Weights of a small GPT-style language model, trained from scratch on English Wikipedia: 8 heads of 32.
Each number is 128 + 32 x the weight over its row's rms, rounded and kept within 0 to 255. Layers, rows and columns count from 0. Numbers have three digits each. The size before them is the row's rms in percent of the matrix's.

# down: layer 5 MLP down (transposed), 1024x256, rms 0.0609, rows 331-430, columns 128-191
# up: layer 5 MLP up, 1024x256, rms 0.0674, rows 332-431, columns 128-191
down331 101:149146142129110117083112131105131105153122129197122118081177140132125172137081057109092140112083113169145139116194090085206163115084088180056079115098081125074134136051091139076104143123133147
up332 112:118136126215121112147129137119099101102085140129049128167100119139070109149153119192190122126194202181126190131114083115119138129105086132120062161124083097150105137056145096148132127117114151
down332 111:100105140095133144162190133102128107184140154191134125149077103139156122107055145120134148172157171154093110116100155126125155148147131132070142149115152107090170117161162112100123143150110106
up333 104:085177106120138181088138133140133112140093148099112119156150128134140132109161123190133109160096143134224127124186091159142111197106112093130087164124135067120111084152109073156151140081134129
down333 111:098117114131145096097097151135164116051108167139132118161125181116127075111124145107087162179108164090102108106108130184111104138085130089185105166132106174108159092173104137173094134193131153
up334 093:137158154232148136121137106101127146087125096143138131209123179080111121064190103095119128165115113107091178082135090153164147098104108038166113116140080121150069154129086070122122152105162116
down334 101:133135141148163164137123162138123123085150113153096170104114175096109122134193166172121149100096120106048152106158168105110158122113070146105129181175135189129132223124134085064085114097110058
up335 091:149122135152155129204139143103099094181110165128145094123097103124093100157126089128134136108128153139091123091105150189088171156184148159145113187093146126138177121148093135078107117199147138
down335 090:075153083110093172093114090156078104169153122067116092134148105201136137087142156124130143114121093134170153065163115090234118108086127144077133104058098127137084125160128119097129143186116134
up336 169:116132188174141156146162147072140137186137119117086139143161143135120095164135153152127140106144153179166107159128118119105180169064100128105032106186111111090129079108091098154121116143169156
down336 120:118164136115158109157136150101136105150132107153144150080144119111125132124126140133142131120145139134112126158139166131166128131089112143115089148118123101135156138085116082154107025119143132
up337 111:082152161141071094188063115109126173191100126162199058105128161122151090096155185112106123137137212145156155085177117117160122127093138098189075134145082029100107130078104115191147125088125152
down337 112:185122094104137124108151108174139128118095122170078158133106125131126117147129155133133117119124167078139150186136077137068094044116130149165114166128148180039141140128131174119132101154150091
up338 095:097137138112125176162087107121109078160117115114152156113137148126123072151104165153126100149121186132086145091130130162143115202077160170121161121187133086088175074125125097160062113170182124
down338 094:148143105097117140127122153133115136089155112174178102132125072105091135181173141092136106118129091148159088146116126105087167143199115104169150111135172116168144152152066132119120102069086122
up339 105:113117133139177100119118086126080114165129119159127060174226067069101147120205116127094114170121122164148082133136175122115191081113117130156097110103133142142137095115086129109174170086160158
down339 119:058136155162186103121133039088090155137084149150084124128108166130160132119151194180167103132116174180152169098131118112130132135064141117082090175122129101168115120133102103150138140168103128
up340 108:167162151194170106195074099093079062072113144100156121143110151097049109114104169171090195115159154157086141091093103138096159241091146157093127132178152114119093058121170132141127136057208145
down340 098:100107111117148093110133125183089139131169143168121126116053160113112113142173079157174134132115070120132092135140153175167149115139165162142098155121118139120166142132144137128118151145167075
up341 102:095141169155177128096128162112165166154112157119108110119097127115081135139143132176131165133134109156108102127137117053147171116085112112201111105076098086130074052087125110117101146084122145
down341 103:149150163113128157146139142144145121150133063146105189144068125102232142137179085113070156098130156083087110146141147109104150159126087167127094121170141169095084120157192158125156084173201168
up342 096:180135109134169157133056128105091122156107153117094120179132130033134151141133153088136160182091181158096123120171160134096125150130137155094152109162136137091113098140146168098173151113165096
down342 090:134095132159079204059100131120106106095153154076142185103112118169165125119137062118128136166153102155141164139078189106116090126143193135141102108103111162144113086147116109129134124121155158
up343 088:109113185126088169148126123160113149114131111123123116071088107145132142112174109120108091185167138146074115107137136118080167138107118141134115206120133003149139133140148103108114095136134115
down343 090:195152063113124084159099122108131161122145154186092138166148116122184131162106127127161121101149088101142180157133136120065141154136120130113134073109160193095172134214125126100134090098105163
up344 097:138158127109149153121130082081106127134143138092104071135066113150114157106132143112110139167141132166138191102174149135110156127104132102220059040134078123116075112141076159195118137176119188
down344 099:147118086133073119133138124135127107045112069106166167054216114072092100158138143097122156113107099090148169171096153106125106126178121166107077145099177176140090160136144170099076171105116126
up345 084:103129177124103126139120132113129137162056080130045137183133118141141160158102157237164118165117160166195174139072087156153107126113127085096109173096167096156119105139115101156117149104169180
down345 081:142159157121070124154126190148145144136143128189148159122099160126109137112056113118113150090212106124073125125119116057113115143125100137149068119116111111081165125171138116128149093144016117
up346 100:157116084141106124165107108086092122140152145145115124182124183122102201090111128166161133106118128113064140136106119160107151142161086167082080142093081156120149150087140178090134159163136144
down346 084:132119142115124096127154151101139134137126149144124209068054125140158048124126121116126068068139157082147125144072128137123147120141143161205169097121094179133157142149137127136134109083134111
up347 105:143132152163093191142048082114050101183144055104156104154131129069079163160144126131162147160134133159111097080164112092135215140084098099109163099186094126183190151115129154145120167142109147
down347 103:148198058101122091119090092076085116133097161118164127138159183146106099133113057133084108136092142107094105134133114162175132150144133131130174144146120124179124149115146107097184096160120118
up348 081:128065105164141141085117090127111143150120123057145116124141186122047135137184136110142162098214138141129110151136080133143147127138113154081125155168138120115100121101117070083136093095114118
down348 085:140132124102166167144112141171135140143143150168119087149114070153210122124105097107152090129059122119158186098174170129117122076151134135188172128040091168121148171123165175169082115110160158
up349 116:157114096107126200139173101123091192118150121126106087180174122173089104102153161134116113185109108091123181101124134103125193158168123142100133117155163131062124120133120129120138139150108161
down349 121:135194102085160125125202092108070110170174183168072052134151103121120109105164090119116114091171076138100152114112200077144111148093083099125145076110117129130161131148121115123106073143082167
up350 105:121091095123145116082211131109143100130090161179089123128106155149142133084119211192187152154121137152198085115158167154179110157148079145150088119169096129065120102134081119099091151134139117
down350 100:104074144125144103144124103129135137169148144108150117154156121159183169065196134097165129091140147139083179101152155137133143176154152109128154099119159101146154137138143093134145055155153119
up351 097:102152131154160129166110128108144148100068079126074132144115127107076171107127168191176136087112117154168128153150159121119096122086128071151120162135141073175082122067132111101099164085109140
down351 099:062089116114116104091126126139102151130161071096148156062169202116163112136140144139060116132139122151121102169127116060089123170111115099097151109139083088180134119151139099116165116077086156
up352 110:137101158164119154178151140093121117174088131115100136117137088090126155185124209111150109116158206192137094126116108131140206167067136123064098086163111137089112130135083122188104143130150164
down352 099:135102136190127143145118172176097116120163114186134242171120117142150137116130117135159071106128143087125128178127150117139117098145148135099115121170065162156107144134152095150114111096133068
up353 113:156094142145066134113174108135134175128152085172168085116157106139174123108165115109119166119133155145151066126225110055176161142073121049145131093133061081151163119124124157115153178128082170
down353 121:102105110126109174065165162145191174075155117138162092133098140138154103121137168130157112122110091090111081162126142083149122155136151106149155113154045107191172105126110072110143108150091105
up354 084:143117143165139202168128135094101098151089139116114088163138162110114145146170163161115137099136175187182090090125211137149160132128136147132084107153110089063099063086075097156100132130170129
down354 110:110151179085122177149139143113184162133107103132101133156137105168134123209077125109136099136061114084115145149130106119111120038108153128177161139115102144114135137139135138150134184120164135
up355 111:096118166209124151100087105123121139129084138109151073142180106071063147152135180121216162104164193113152148104125125126145106128066079112204077123142097088095112157113137112130174141079145121
down355 114:112095127184137146170055093094160143103130129087151098171157061138215144131164167139152116114156148112133136172158116134107128105082076172149152088103121070135056159114061130136117135111160135
up356 099:156177131136105123125171166126103121184150122127143119118176143094084101144164130139110134138173200132138101117112204117100097130128048069112137133133153128131155122098135088080148143101172040
down356 095:065126102151168135145100150107111167105154144140148095161126120183152135130119067125178112106062127149112096179140126106159088165114109082142166095118155155171122138075095106144094122147135127
up357 109:232133091166099187118085099152123148143138106172119092133156140115121078172147149160114120135118194150119144129090204155091153141122103174158077125092101118125110140093138136157108125085189136
down357 107:142169108186115172148088085104107083126166121117114172123105177108132153126140098210122166122114076141142130125110171206139144127147167123140116146141100167138102129117163158095139144162121130
up358 099:085167131119087131144152105103067059123140086174128109147205160078119153150147161121115142094177122113164158112114109055111128125096165127168097087129068142075140179089087159151127155121169149
down358 099:144127099127159137116200096065113133093182186151127149117121105088126135075117124098185060120123072121087164127156163113121102171106131095113098142102003110134137129091158084118150137094096136
up359 095:158156131169129129176085092137114069115077138168037133196178136118053137128138131126126128158116098140092109103143131103160126135130110147100167180129188157139167141106142097112133146153165075
down359 094:065118069094156108145133209109119111155100203075097091094114152105159139132109166159137171125132158119144090154156123135132150144133113120123165133136092147150152154159151107133145130138083128
up360 107:100129119103107154105143065108155131137150148123141087173128134144075162093164075155097201124104113151068130099110171118137176109132068058159116070112165110105118116065108168104145147077132146
down360 126:108157174087168121091118125151109127158172107130109106154107076109147147132149103175123156123062176078112148122090069122140096104162095202155113051118166108124078157132181112064096111115111131
up361 105:104201097122144112123106077067107125167154091135098123106187177130102102130127168169062124139086142088173111095145094071135141121118124113174129079147108148109132146086107112148042154108101125
down361 103:144213117034191112119155104149118161096154120183114107099110167131137095141121108151093158128124110132112079126132134153134112138103090139155120123107152142116104144098128141151133150133095090
up362 097:171207113124144134096100086133106151164139195136148118170145177175134123077163122141148145181112127107161124120111133149176114155176110108095147168121151104117143150130082122142116132075133141
down362 095:128112093129121111107151113138136089108182082113140120144155050103044156089158127172127105109131068153126170134154108081140143117129125166148059188154138093083112135114115130208129118141197106
up363 092:146089141153112137136079066119120081119173150156116144113146186089060121112158132185115129190171173156200140117071082127184124162117127172097139133126094159136132142095114102108170111107191165
down363 084:104121177160193108111169121141106157103116099128163103149129097142149117095142139060142145104108079179107113078110126116144113085122111107155116146118109115093157179126181116169131186112113144
up364 109:168094155176188114120138065090130139121109112125135060139128087137139109159105141165194165082124107132130103093113201143152121140104115145098074083166136085149110066163167097154142226125127095
down364 104:185174135151125132102127124093127139077093088134055122140126153126114125130136085142106134115110168144160111144175138108098096099087100153126098095168156105115100129135178129100144128069150129
up365 084:110065121149139130128122091118150108118119108140122129155135142122139062148139180199084125147124139126162099132151111132190134111135115131156093104169028144136147124157086087130131195138115159
down365 081:118158155151116089156139136094055132102135165129101119093138109095130187133072145084167174142096121113160144129147114110127089119164136118092135052059155126104095121128148193097124134132080119
up366 091:183136128151103145140140138128031140123134098155118121146158160160125125065186129115133159197181168118070172113114144104194126149119108150105118149162122127144175086144077113074166140173173159
down366 092:101134136181159122149109119095163101072105130163077208131137096124101122170085161108168109108101098200147083145122116137153111085162142170181097119089159073122121150098111177076090096056100094
up367 094:109081183114099170110125145139114181133123119093134114142157176078166137133148146144118167100118093183175110128141121064137157168102138120079103150138106114074155039147194169178099132147108171
down367 102:123054101180116089092137135138121111091122103089060255112107117183065157183105139116167130164149207170177109097106121165123071105089135091109145064145136161108219128186185137069129157163155125
up368 084:127128114089176075099193174120136126207128148157064153132143130112045117139169177150121135149088121121162133134155185106140147152152125134147091208175178121140139143120093091065113112165168092
down368 085:127123134127077175141075144118126187093142099124133100117140145150197109058074114058144090134120142187141135071144110124162117134083106105167220093093140142108154141184200155141151129111134211
up369 101:202116178161087113172125134081121119129126098135050132144093123137145142108111133147157129116162171132128111126148163153136110166200142131162117126162153125099139150126131073204116178123114121
down369 103:131163086097155133132112153139175135138160150060172162126085133159080097148048090121173116080093077110143113127139139108140086097088106143127165148092151144139092154144091142088129140124115109
up370 112:157087085118144124149122044104090121097140134144095055111148122135128170081114154215164104138133114159112123095141162132162165114156081120081100142147132120127103077119138083172134184131108189
down370 106:146184133132131100141102129114106110123098091176147129112114150173174138190095180142087082146120137139193137154153190130156087094135107107167131109192163123158123141180145112146127108186184123
up371 105:123099119123130154172116090122050118149092094104047098182133144070115124125160128103167122201134132158119157103131048145137159135084116178164155130132103136167105141085161108159176129108169149
down371 127:135135108161144101109121137167134135155106078122156104078154143160159129136182115145128088114186095114207116118143186119136139167096120112196169133078131112099130131177048072057137161172200116
up372 101:177156092119176155100109132070060111095085109120088117189166200144067124111145179114096146131096096124125137089131111083116119187147121138108138174162110133074185169078077112099098143102126114
down372 110:131130174153080087117114154140135162104112123116157132130148141106099154164151154149169166152117188177160126149115157103138133082194105132168093100187191097140122154156074129144120148085137094
up373 104:077123144146160084169143091122139097150127139106128103162206161114055141099104105140100147116159144175077159105093146088119162112113066108107130136118175149139130121114097114125085140137103147
down373 106:149100158103056129093124142112094108118146120110143146133087142144175136134108143131112146085155135078166168158126117137156165154136133112147094154181113140135145106175077115158158115123186140
up374 104:121163149134190131182075120091109129174077195135154068117116144123067121130129121172114154164098170207119194064096136156085155099138112120127158159135115081126121121101152168127192148101166127
down374 105:136094123092140079092056098148088132167130163103107144082127150122138107102077133208086152140147134108095118094092112079101159122145114137119135158133135121108153162161167121188157149168128162
up375 100:048148134149153104101132170078109175113082089112046117133103178106080170104122108205115144148100122176109153143125206118152119152130152058179073181152187102133084024118089158087075130166134103
down375 103:127171138137114145085114098068090140114152156193135122176139141108094097118161150159090113151167159170126150071085104066133150181117116128077085068117147154142166151087116169116103093164134154
up376 083:167140127198093153093186144133083176125139129195081118174163153131118158119148115161106146196109103105176141107105134122103192125100167085118115106128111145099110086192081116158177158162134116
down376 080:092121168097139107167109142095109190153100122085150144034072110138145091111123139079180123085144126177103050117101138078152074153107119104153152101159116120106073164108172133123081070091100162
up377 098:182113174099072097109132109115091110146083118214186136159143111112098150154113156115088157151156166120134140095167072099177095146142161092175128160132125121108158160109130089155052134129154127
down377 092:105135115146160141058118102111136111145174169103126084128138150117146133090138127098135138139104092160175120115116134109129140157179148134141119154118138083194123129115122116177143120091189169
up378 101:149084144213063214182116096153085142148129119113122135149120095119091106143187094165141101196194200147110159107113094093121199112124118169125091133127159157152098115169146096176157143122148090
down378 099:109205143169105102102108141136153114125079077131170129150195117108141165071140160076062157137166069181128181126200132094085086063155144114169114089154102092105162088137123149149159059096129161
up379 103:156070127137106168112114113165095108097148115122116129100177134101134098128118113161160171203197089144121126088147160100122181122137125205099078085135140114150129079126153129166116117094152149
down379 098:130171104068069164121092100133102124126116093193117171139094138159141091149113146122097056141115108106116106141116085171170148143158141083140166123099120108135167126111122119200107117146186130
up380 087:136144103116129094086151132119170118176147149135123133123140109093131092137129148191159153104095137083197139147147097135166128134166133155061132197189160095111141126144123091058051124111106093
down380 082:097146141097175153147163144162077179154062120108150087112100151137108148062111125128167118137066123199155109106053119099125103054127134090215151194089127113166128111122092120122118136231120072
up381 100:113143114150133125109156057131140167117122102096071113167091082136064170148169104170169122117125147190173130123094146053090122136151144120164101131116121125126124116107110133197123133141124087
down381 101:125136118129108082100118110140130168111174152165115202111150204114053166169094145148116138084126157092114145154117106103120155081086105164126140115124181212100114137164127120130062072065089103
up382 106:070082149143201152144162123113111129096095127091119110147135179080112133156131183162184138137119129116128108139116154141139160195099136081141096144133096086130106091089077139150128143115156127
down382 101:175182153099124162176158103143067105093125112151140191155101107110157167136143105068090177118146109193082147190142078100097083122078108169045112081154091175119106178139140132129122126079119171
up383 088:111134160184116143102119102101104119101129133105181128153128124120117089114160117148105198145126120086022101121098121146100147162082138134088094170173142093123074132152071147064166166125220109
down383 090:107176138108132123153146158213161095117127135128071140098126121155153164151105095114163089088126128148206126119154113132133099072152112134124165093057112193107164157124145110154083095145029126
up384 100:091178114143121141119153134141150126113121184168050121159109188097059110069098145128127138105102090174092104128125154124117114157130120111130131173149147117153116164027135107044128153114152122
down384 094:122104182092083150149104148155151153151118135121160110103091091133179113154206127155120093164113139170140111187143198137075144135149107122103177110176144112123136139132142209202147125124195122
up385 100:069102110122111134111142102152121190077114170129083128202132163122120144048132158187125126151125099131100093139093138086195207106116055122106101121160119133133075106149062125110146152163168161
down385 086:188161154155114137123074154134131090180130102111160143065147090167075137190119155108132144126152112112111115075173134081111135204122174090119143145133166084102102113172170117170123092092136136
up386 097:079102167100123124132127128148176115150141162137141100140093178113168100058100172140095119129080172154158084093195141146163120151118092135184068181125095104117163088070115091135158114113139152
down386 092:107056154090182111192115162179109149111118157132140125150094098077124190157128151141138104101155216135143190121108139160138110119131146105105106112072102152118149099216128143149125161189136112
up387 098:090175151151150122118104191142037131111099093167080136145122101111123175150147121111139126092134165117099133121118217108124137104106166089156115149154128104169109129077093105128072116156120119
down387 095:116191109138142126098140073079108138129093121100208103135120062156126103137127128144165119111112117131152132189174183105118101143081121200143145096127178192084096086187133165150147136098117095
up388 092:098174115130126052061156185143083111174158083093138118142181137104089109139163147086126190159146130165137113120104168092123167131068097126172080097143136096150122078094101174072071124158133120
down388 092:136075112093120079174159123130145172150124161105096165130097121102203129130092154148105103118084166067091076195164155154164122109098117071070121117133077082124172156169161083105142130185152135
up389 095:098169166125128135090111136133110073156118097165089142138187065150083109099174089170140119153146126128155144113092106121178116150103101063112179130119148109174138157126124131109130204115138148
down389 095:121129102097084169143141155096104163163132129105111133164179132170206129114093130142096126129133103152128065155187142155121108100176132202114138095103101155146098088117157142123141102183109110
up390 110:137160174174151131102163136114088126153142122119134098110148206160119067081143135150136140166172148146165140115117138136168131099117038153105114110167130139149172160148105100122172139118096095
down390 107:132132152116123169086143121135131154169120073094146156183115131098141110118058132138117157111093149096113128130153151179066106131115152148131092154118174115179061127103108165159160096119095101
up391 092:204149136116066102120149147145119110149115143194155123136144157133122116156160138121094124166217184170124124144164100116097128166125136138113092155162097106027157099139077086116102129092121131
down391 092:133164147139161111094118145169131132051106127100069153123065113129136135127140122128104083127073126086073147134097164118089232152089121147154141110105101158187124124180165157074178109120153071
up392 097:094105179159173130135115099094148175105079144170081125137178124142157118132106188146110116191157113154070112112162157127179137146085122175175127198134109122061128103121096086163110136111143134
down392 086:134142083096070125111125147197159084195188106098136141144157125082087160174117106127121146118098109103174112177089130130077105091174178120147102083157134125131085135176127087147150095112140091
up393 102:191078080181121116139100074136166154069133130170135076108124071123146143120132116130216142103167075128070063062133167171178174180125108146089156153184112150125171119126108103096121191141097111
down393 098:194164115056085128088086121131123135159087102155128139121113126156118136192175124131184104105040118113092127168133074085121164103145099109123110073136130108097135172083177122156164136099179153
up394 097:075130157117104181153138182131129111115133113145119096183147124121102137103160128145081155162122091141185076136090146066152136168104146139144141118133188133104143016105138149152140132123092099
down394 094:170078159108139145145160110177077184133104168160080149161086093120189145124095095135173113126083130126113128180129110144117161151115070104137170108153177139117159146111095118140126134093123122
up395 097:186150178179145141125169122066131100175091094143121095147125129114120130152180194140158130192137127138129091130121138110143154114128086095166070138153134065104156077100101103133061166158152130
down395 144:106124126086141135153078118189109097154142158074107147098113107098123167132128083149126115135125106139183126136103137120128113088182158147109172120090163156146108125132116134072177144129104078
up396 096:111119134178096142106093126153109063119141113164071129110168098105086116180131151140120129141156178127185046087150131147096178131114111125144089118156125147105134159115113045098153194106181143
down396 115:122165168148162098129075070113082103113141137189051126148147149109076106192119070161178121133131158127136123123119171113082144162109128179159120194129165144131090134096097079109083179108140146
up397 110:123128198104143119154161126133156134181157124139125142130140055090130142124170139119134200123110119142111034128178150140122170142060127145097106089162111095080152123112142108141087141131173169
down397 099:159161146177113125136076150093190143137110154098100143097100201095082208152109162095120130186137158177120145112044144127169131188095110125128070092125089115095158120104110100165116083109160174
up398 094:228125163151117163102149134097105173176127121155091144158135046138145140151138180105155168192118162123153057106173137124095193092153105107097107114174106132063140136142121091142099169140177058
down398 079:098095160159116198198111122143121116083082128162199167086094139098052153163130131156115118152133142128162184115122147143108086156090133141173106061144057133134105148125141048109117118172164139
up399 100:136186097134180087145116138115151135105082118108139129185167100135117156118106211174099189107097119160179102125110122078174069127128088129100118095134098138080131091138125120144059160124089107
down399 089:117121139156155068101055180093089177094157151122117175092167193066102139124139063224101123125152129101109142118131166174184110129085087163126158127064119131110109150117078072109159131101102145
up400 098:096137119106103187143125167086115105141112141117113127188169116104058141182170125098190136142103109132152127121152116084091156146052114106102141133124153120091113133125133132115068145052163103
down400 101:112080112149063163175125122159097158180091166116107137129069100119128146070116145109201051173134107068140106122129137163112083140133135126137090102083123125179146091117156172101124099117199152
up401 106:136106128160134157113141097120076154156119150111058100188176146146131086087142177114097130242143138142108173113144122098127172120108081077124135095146147132123064159132144099157182185112167155
down401 101:069136047148111120113152157074112138152121071158142106147102142151091112162176100140154129174223125134168115099119176079133131168136144129127142172137137115114135133165066194105060094119024152
up402 106:123167113134147145074056148099126175102097140135073117145191127146147126112109150154136105140134131113174088107098103127178096141151116143161159186138120098109163121135127066160073150130123109
down402 092:110122105089152100086136124127091104127174068150122165087137129113158145080116111085140162115100123094157139185163134113154147103084081070098146130123110112098142132129087149131124094098162180
up403 103:139146138179054152110208127105135140126158096150125122088107107077098090160172109149206130136173102147176134100166147134149113147128132128133057157137112097119111089109129126100175125111114138
down403 103:126118173136133120172120152082153157112170074119160133148115211080185088134055150146106146144115144090128140074148153169132123135155155101139138113121140121093122091092119179134122116090101135
up404 089:130086164178085154173086105098077169074131137157149100149137166177124113097147133134146156145156180096104143080158085101211126112177120140127125107174111084077139119178155139140131151122114094
down404 095:146097090131073086129128107107149098107119150163100161068125088119076098139098181165101108146099089067125119130112128099175116145136144150133065173118164114155088165141133077119158076117201165
up405 099:106152104152086147164049086134149095106141140151145091141185134118130072095106090073233122133187174147126128110130163133110152150053107115145135125140155105174143064130131097195189141051183128
down405 096:114124128151098155122086117113169089093157105132132125116106150132135111075111126050092068124143113120130110135140008100148112141068158168175176136161116112096155125179169142085153124172119136
up406 109:134124142133135129162104148156108119092144148089099065101135107096137141126180126166217100130134138149185109104152158119162155110140098134121145090128099121142113106115157077158158168098101158
down406 104:121152144126138093096137119188108171115109109144170136091100137169091126139105108135087132077103109177104162117174101214119096100127138106102094126170136135130140214121128097129121077119114119
up407 092:131142144107105133134083096117042115143068098156101143165109160094123083120151161135099181138165121130114117127199107087090172155149136162146155088143096149108153109137108208127065149163140182
down407 086:108103154120113167154090141185107140123123110142142149078161165126131091110055059114098121157145144099109102145194153139138152152114086131118136170078149155143187146143109098062100111094113165
up408 122:123132130113054136147122165136111111113112105145095091202183166029076180114136074140146112132141116174193132136068168107124139129134093106102113096115124168163153064134154163090149119109119124
down408 130:109159192120132124132151064091094143127136109156148160143116172109141166091112155172122084112127131158152143113121037058126147131142123115093110082141152168185099123173135161104166109092165150
up409 100:113128145114102144140142118106097136160099149117100128109137129111088176109129114177138101173192167147167124098116119092153120134111096078156150145127150113145168134147089071113135124175083076
down409 100:152102123110053124187119142123121151127098112105205120143130085091168081111134131095144167063145163112131117140112156136156052139196126099166135117159176144101121034195178074123082132127128172
up410 109:074183159136123175091091159102094125125138128073174072080147206145142093098150091138102169146164125144162082133203122130171095165091156114142120161172094082154119082095139084136092153058144119
down410 108:134103116117126133141136101152079111140152181152147151160166142193101173105119147155134107046137078150099167105170159162125093114161099127124109188112039103111143175188123070113123151145169137
up411 081:141142151157160136141140144106126186139144130151088110182130117126054109167140164130124164106124125145132128114104112089163137108111144101178151172132183130113158124086127123100095182127147103
down411 095:168136151169132144097122093101101120123094138123108144180132105136090130112184148106098158164117143129121109101111100153114149131143091133140139154098180171114116127152111114070126187071188085
up412 095:103155104128128175037118098114127116165080167137136126144155134122182060143098112132156141174104143145118141094117109107134135207117087106101123075148054092162081073110185115167182174095176116
down412 094:128085128111119090135116148110095128119118136181079139077181123107132115102102128135157126133132111158095125088161137115170108066138058096141107172124096168137115122156133078112105159155086065
up413 100:119094145111078164160170085119151108205100102132191124093113173069109095109180144128125137082163121162108061117142136086104184128117125051158140111085090119135166089112128174098134165131117073
down413 090:143084094106184108088140172159161101147142118186155179139131158106100132142145128095106144062140149097125167085082116060101101145089174126122136161089149168159122171122100135106133056194127117
up414 083:106095202187134145163061097121148149117099116141152122175101149102129099118139103163149091119178163134132136141137127170169121132120092116204074124142058125117106189115039104158095159121139167
down414 082:126118056137115128141204157148116066107100139132142148102102095184172084128073115072165097124119063122159093116159084089103101076167126164091199145105105145129109133151205136106091104155156137
up415 096:130147155136166135146129127124122098114133173187046123108114216148144113064108197142127096152147164168160074085165091152157109183149105131129089085087137137091139068144123115166142163142107158
down415 093:153087144116160131126108117150115130119142105170154123204158101161146087172085080148124148078053138113122166177097129158040168077142079157153140153127131137113156177161114126106125132117147140
up416 096:095183086094131111108141144125128117180118175170137109157186130099128126104123151075109170106101144120092103125115204116149095142166111123116137147102201093082136095083105125095113133098136049
down416 091:062110126128128193126156149148135132095105143165093194194101114135132123114150106119153127162113132091093159156135111054140148058133139093098140060221195153090127152164116128114091124117147160
up417 093:118121158147110133130115141085112122117042135102107136152188134098134095169096166146115137143171177145130126156125097145131138154087132145084101079160125145097106093149119066179138151117193183
down417 086:206124121122131150133116126163090082148173119160209163130124109108140129089117103125079102062126118073091153095166176102113127106169156093180128114086122127112129171112144143085105109142094099
up418 098:149143101138098093111191136098150178144151167123130127149108113082118246112149129131155129128151127181141063115156122095179182123122131120127065138086145092080139104107081119093176104075076121
down418 096:085126169113105151156139122140110161129127112148106166132102135150174091147106128143154109105131041113117192125055131112144055147153097135069129162156114093127150140089151133185159118189079118
up419 104:090149174138143108136094111149179110197117164152136129139232135111110134144091157188104153161143122144118113102141104112137160206078132103119115150106152127090140116114129139183093159121171137
down419 102:157134101092084099079095158077114140129092148141112113120101105105101143157140155167177152120152139126171145135139115081143084106199130138111132165100085098139173135180119126111172096100135092
up420 082:143138123162125180141132121105089146166086158102116081106172171111123106131120180126127157134134159149161124090092115094092113146105083104144115077117089122108105037105145098124113124121123184
down420 102:118165114121153132113093113126129107093140105131125137100108137113100120103156118113097174150102107113122171138114136107111133126145133132158129188113159177156111114133165107097043177087136128
up421 093:133147214161068161131155176080085159121170142067105131138144150098111139128164109148116139155181176146091086135112096166156175191089151167119080144178133122094138116126125088120181091131127134
down421 085:134098054150174144139093139142149114184108131154127107138117131116196104170170131168095113100136131161153131162162206144112140157210125121106183099076164150103088127148079135144080137101138107
up422 088:175206153181156099131136176078131137132129111150064103114149111134138126160140177117113133094114146108202098116130181054143111109142124079146137111158139121114128129071108104124074162089122120
down422 108:112147159153107096119084097132123125091117144157107120134136108158083139135095111160103156113115096119113098084169154129108098152137115111152158137120127118140057170114152128073108200078223108
up423 105:174136176151103119165161178074126125143117080078162061095130108090113122158107129067169158173192193128144167089113212135165129133087090126129119105101181066158141115142115168170146100087155139
down423 103:106130113094174101154122113058112045110141143124146160178087160149088126106120114112142129168129095162174174124140114125129113113131173091124142096126128126179103163111161114111173126132106149
up424 102:124154163195096178140139111126078164133126089133139072178165142141132155105140122156120134118162153126182135115086165108193117149086132169087113090120165105137179131116137105167106127134093181
down424 101:159161122128180103132120115097111132132106140150181039080117107188149093192113114164160071149156086169195126132106132056097166074119187154172089135129140124154166096117109101143101082140113137
up425 106:131139131141161113121157150161091090124144119107119121097133099126088115138187163149176116137139142144158155129155164133184169136141127144177132176130159129105159175058107063108135140087093130
down425 103:173149109133084188086116117109124098133144164134108128045143173137121147095104133118147095157156085138176133155204089135151150104106144118107149123110127165102122150108146196073192167080164168
up426 095:075104147171079186116155130144154121090056110145094120103124131126117090100087164142154097143220132144136124126144124094139147109116081091090050095135137124156104107172114177171097163130102150
down426 092:197119143139141095139103150116115131129111140133141157154109114084131111132152171137077141153092122047094121137097133130133092140131126167147081075105182111110144181137249103139097042083162141
up427 105:144124146188168155130109118099085109173102152183093097163164140154140123156152162097143144195087129153167118124165124154104184095060084101070125125114070116105164108090124134159136130100169130
down427 098:092139136139156163175139152059144153133050141123132122126107134114161115088151211100159158156123162157118132113147122101093119157126090152106107136165117099093137155118127116173125061142116178
up428 097:161129116148038154071171076150146117128172109177164123136145089146139118107182077182134137113152139127082130102127142169147126158132082102146030118156103084159126152094094134104122127103205127
down428 093:131125137133139109123096193109167136126141137071071158169132147139100130163102186100157129177153118116153220101128139123194203095100148103148122132095079199055122114167085128118086106118103132
up429 101:075141150150162118120105109138109101137091181150139088111118135083130100091180100111156142145144103132121121051098156125150174125135078178090175155128146084125100080069070177061165173097144091
down429 104:132082161160076134125135110129112010150087140120126144138045154126173098134133120148134082150102131165109111157065152124104125140199225107115092119214125189159128174192166156169159111147095089
up430 088:090178124113178112147163170098124134176107115088110139082135141088159130111140104120133143231089119155219165107123141080095158160139104145133159135127193078147154105126098126056103109138115159
down430 091:104079146109157136143151107214127144143138113138127109147056131146108070126074037094119162048128148125131208164124099153135117055158102071132131111081131138123139157131152117165134160172107174
up431 090:182184177104159127145154134068141087131124064157164126075112163141147068109147151130101192109117110128115077160158179124100150140120132165097118118129165085089110102136088089087033132076137091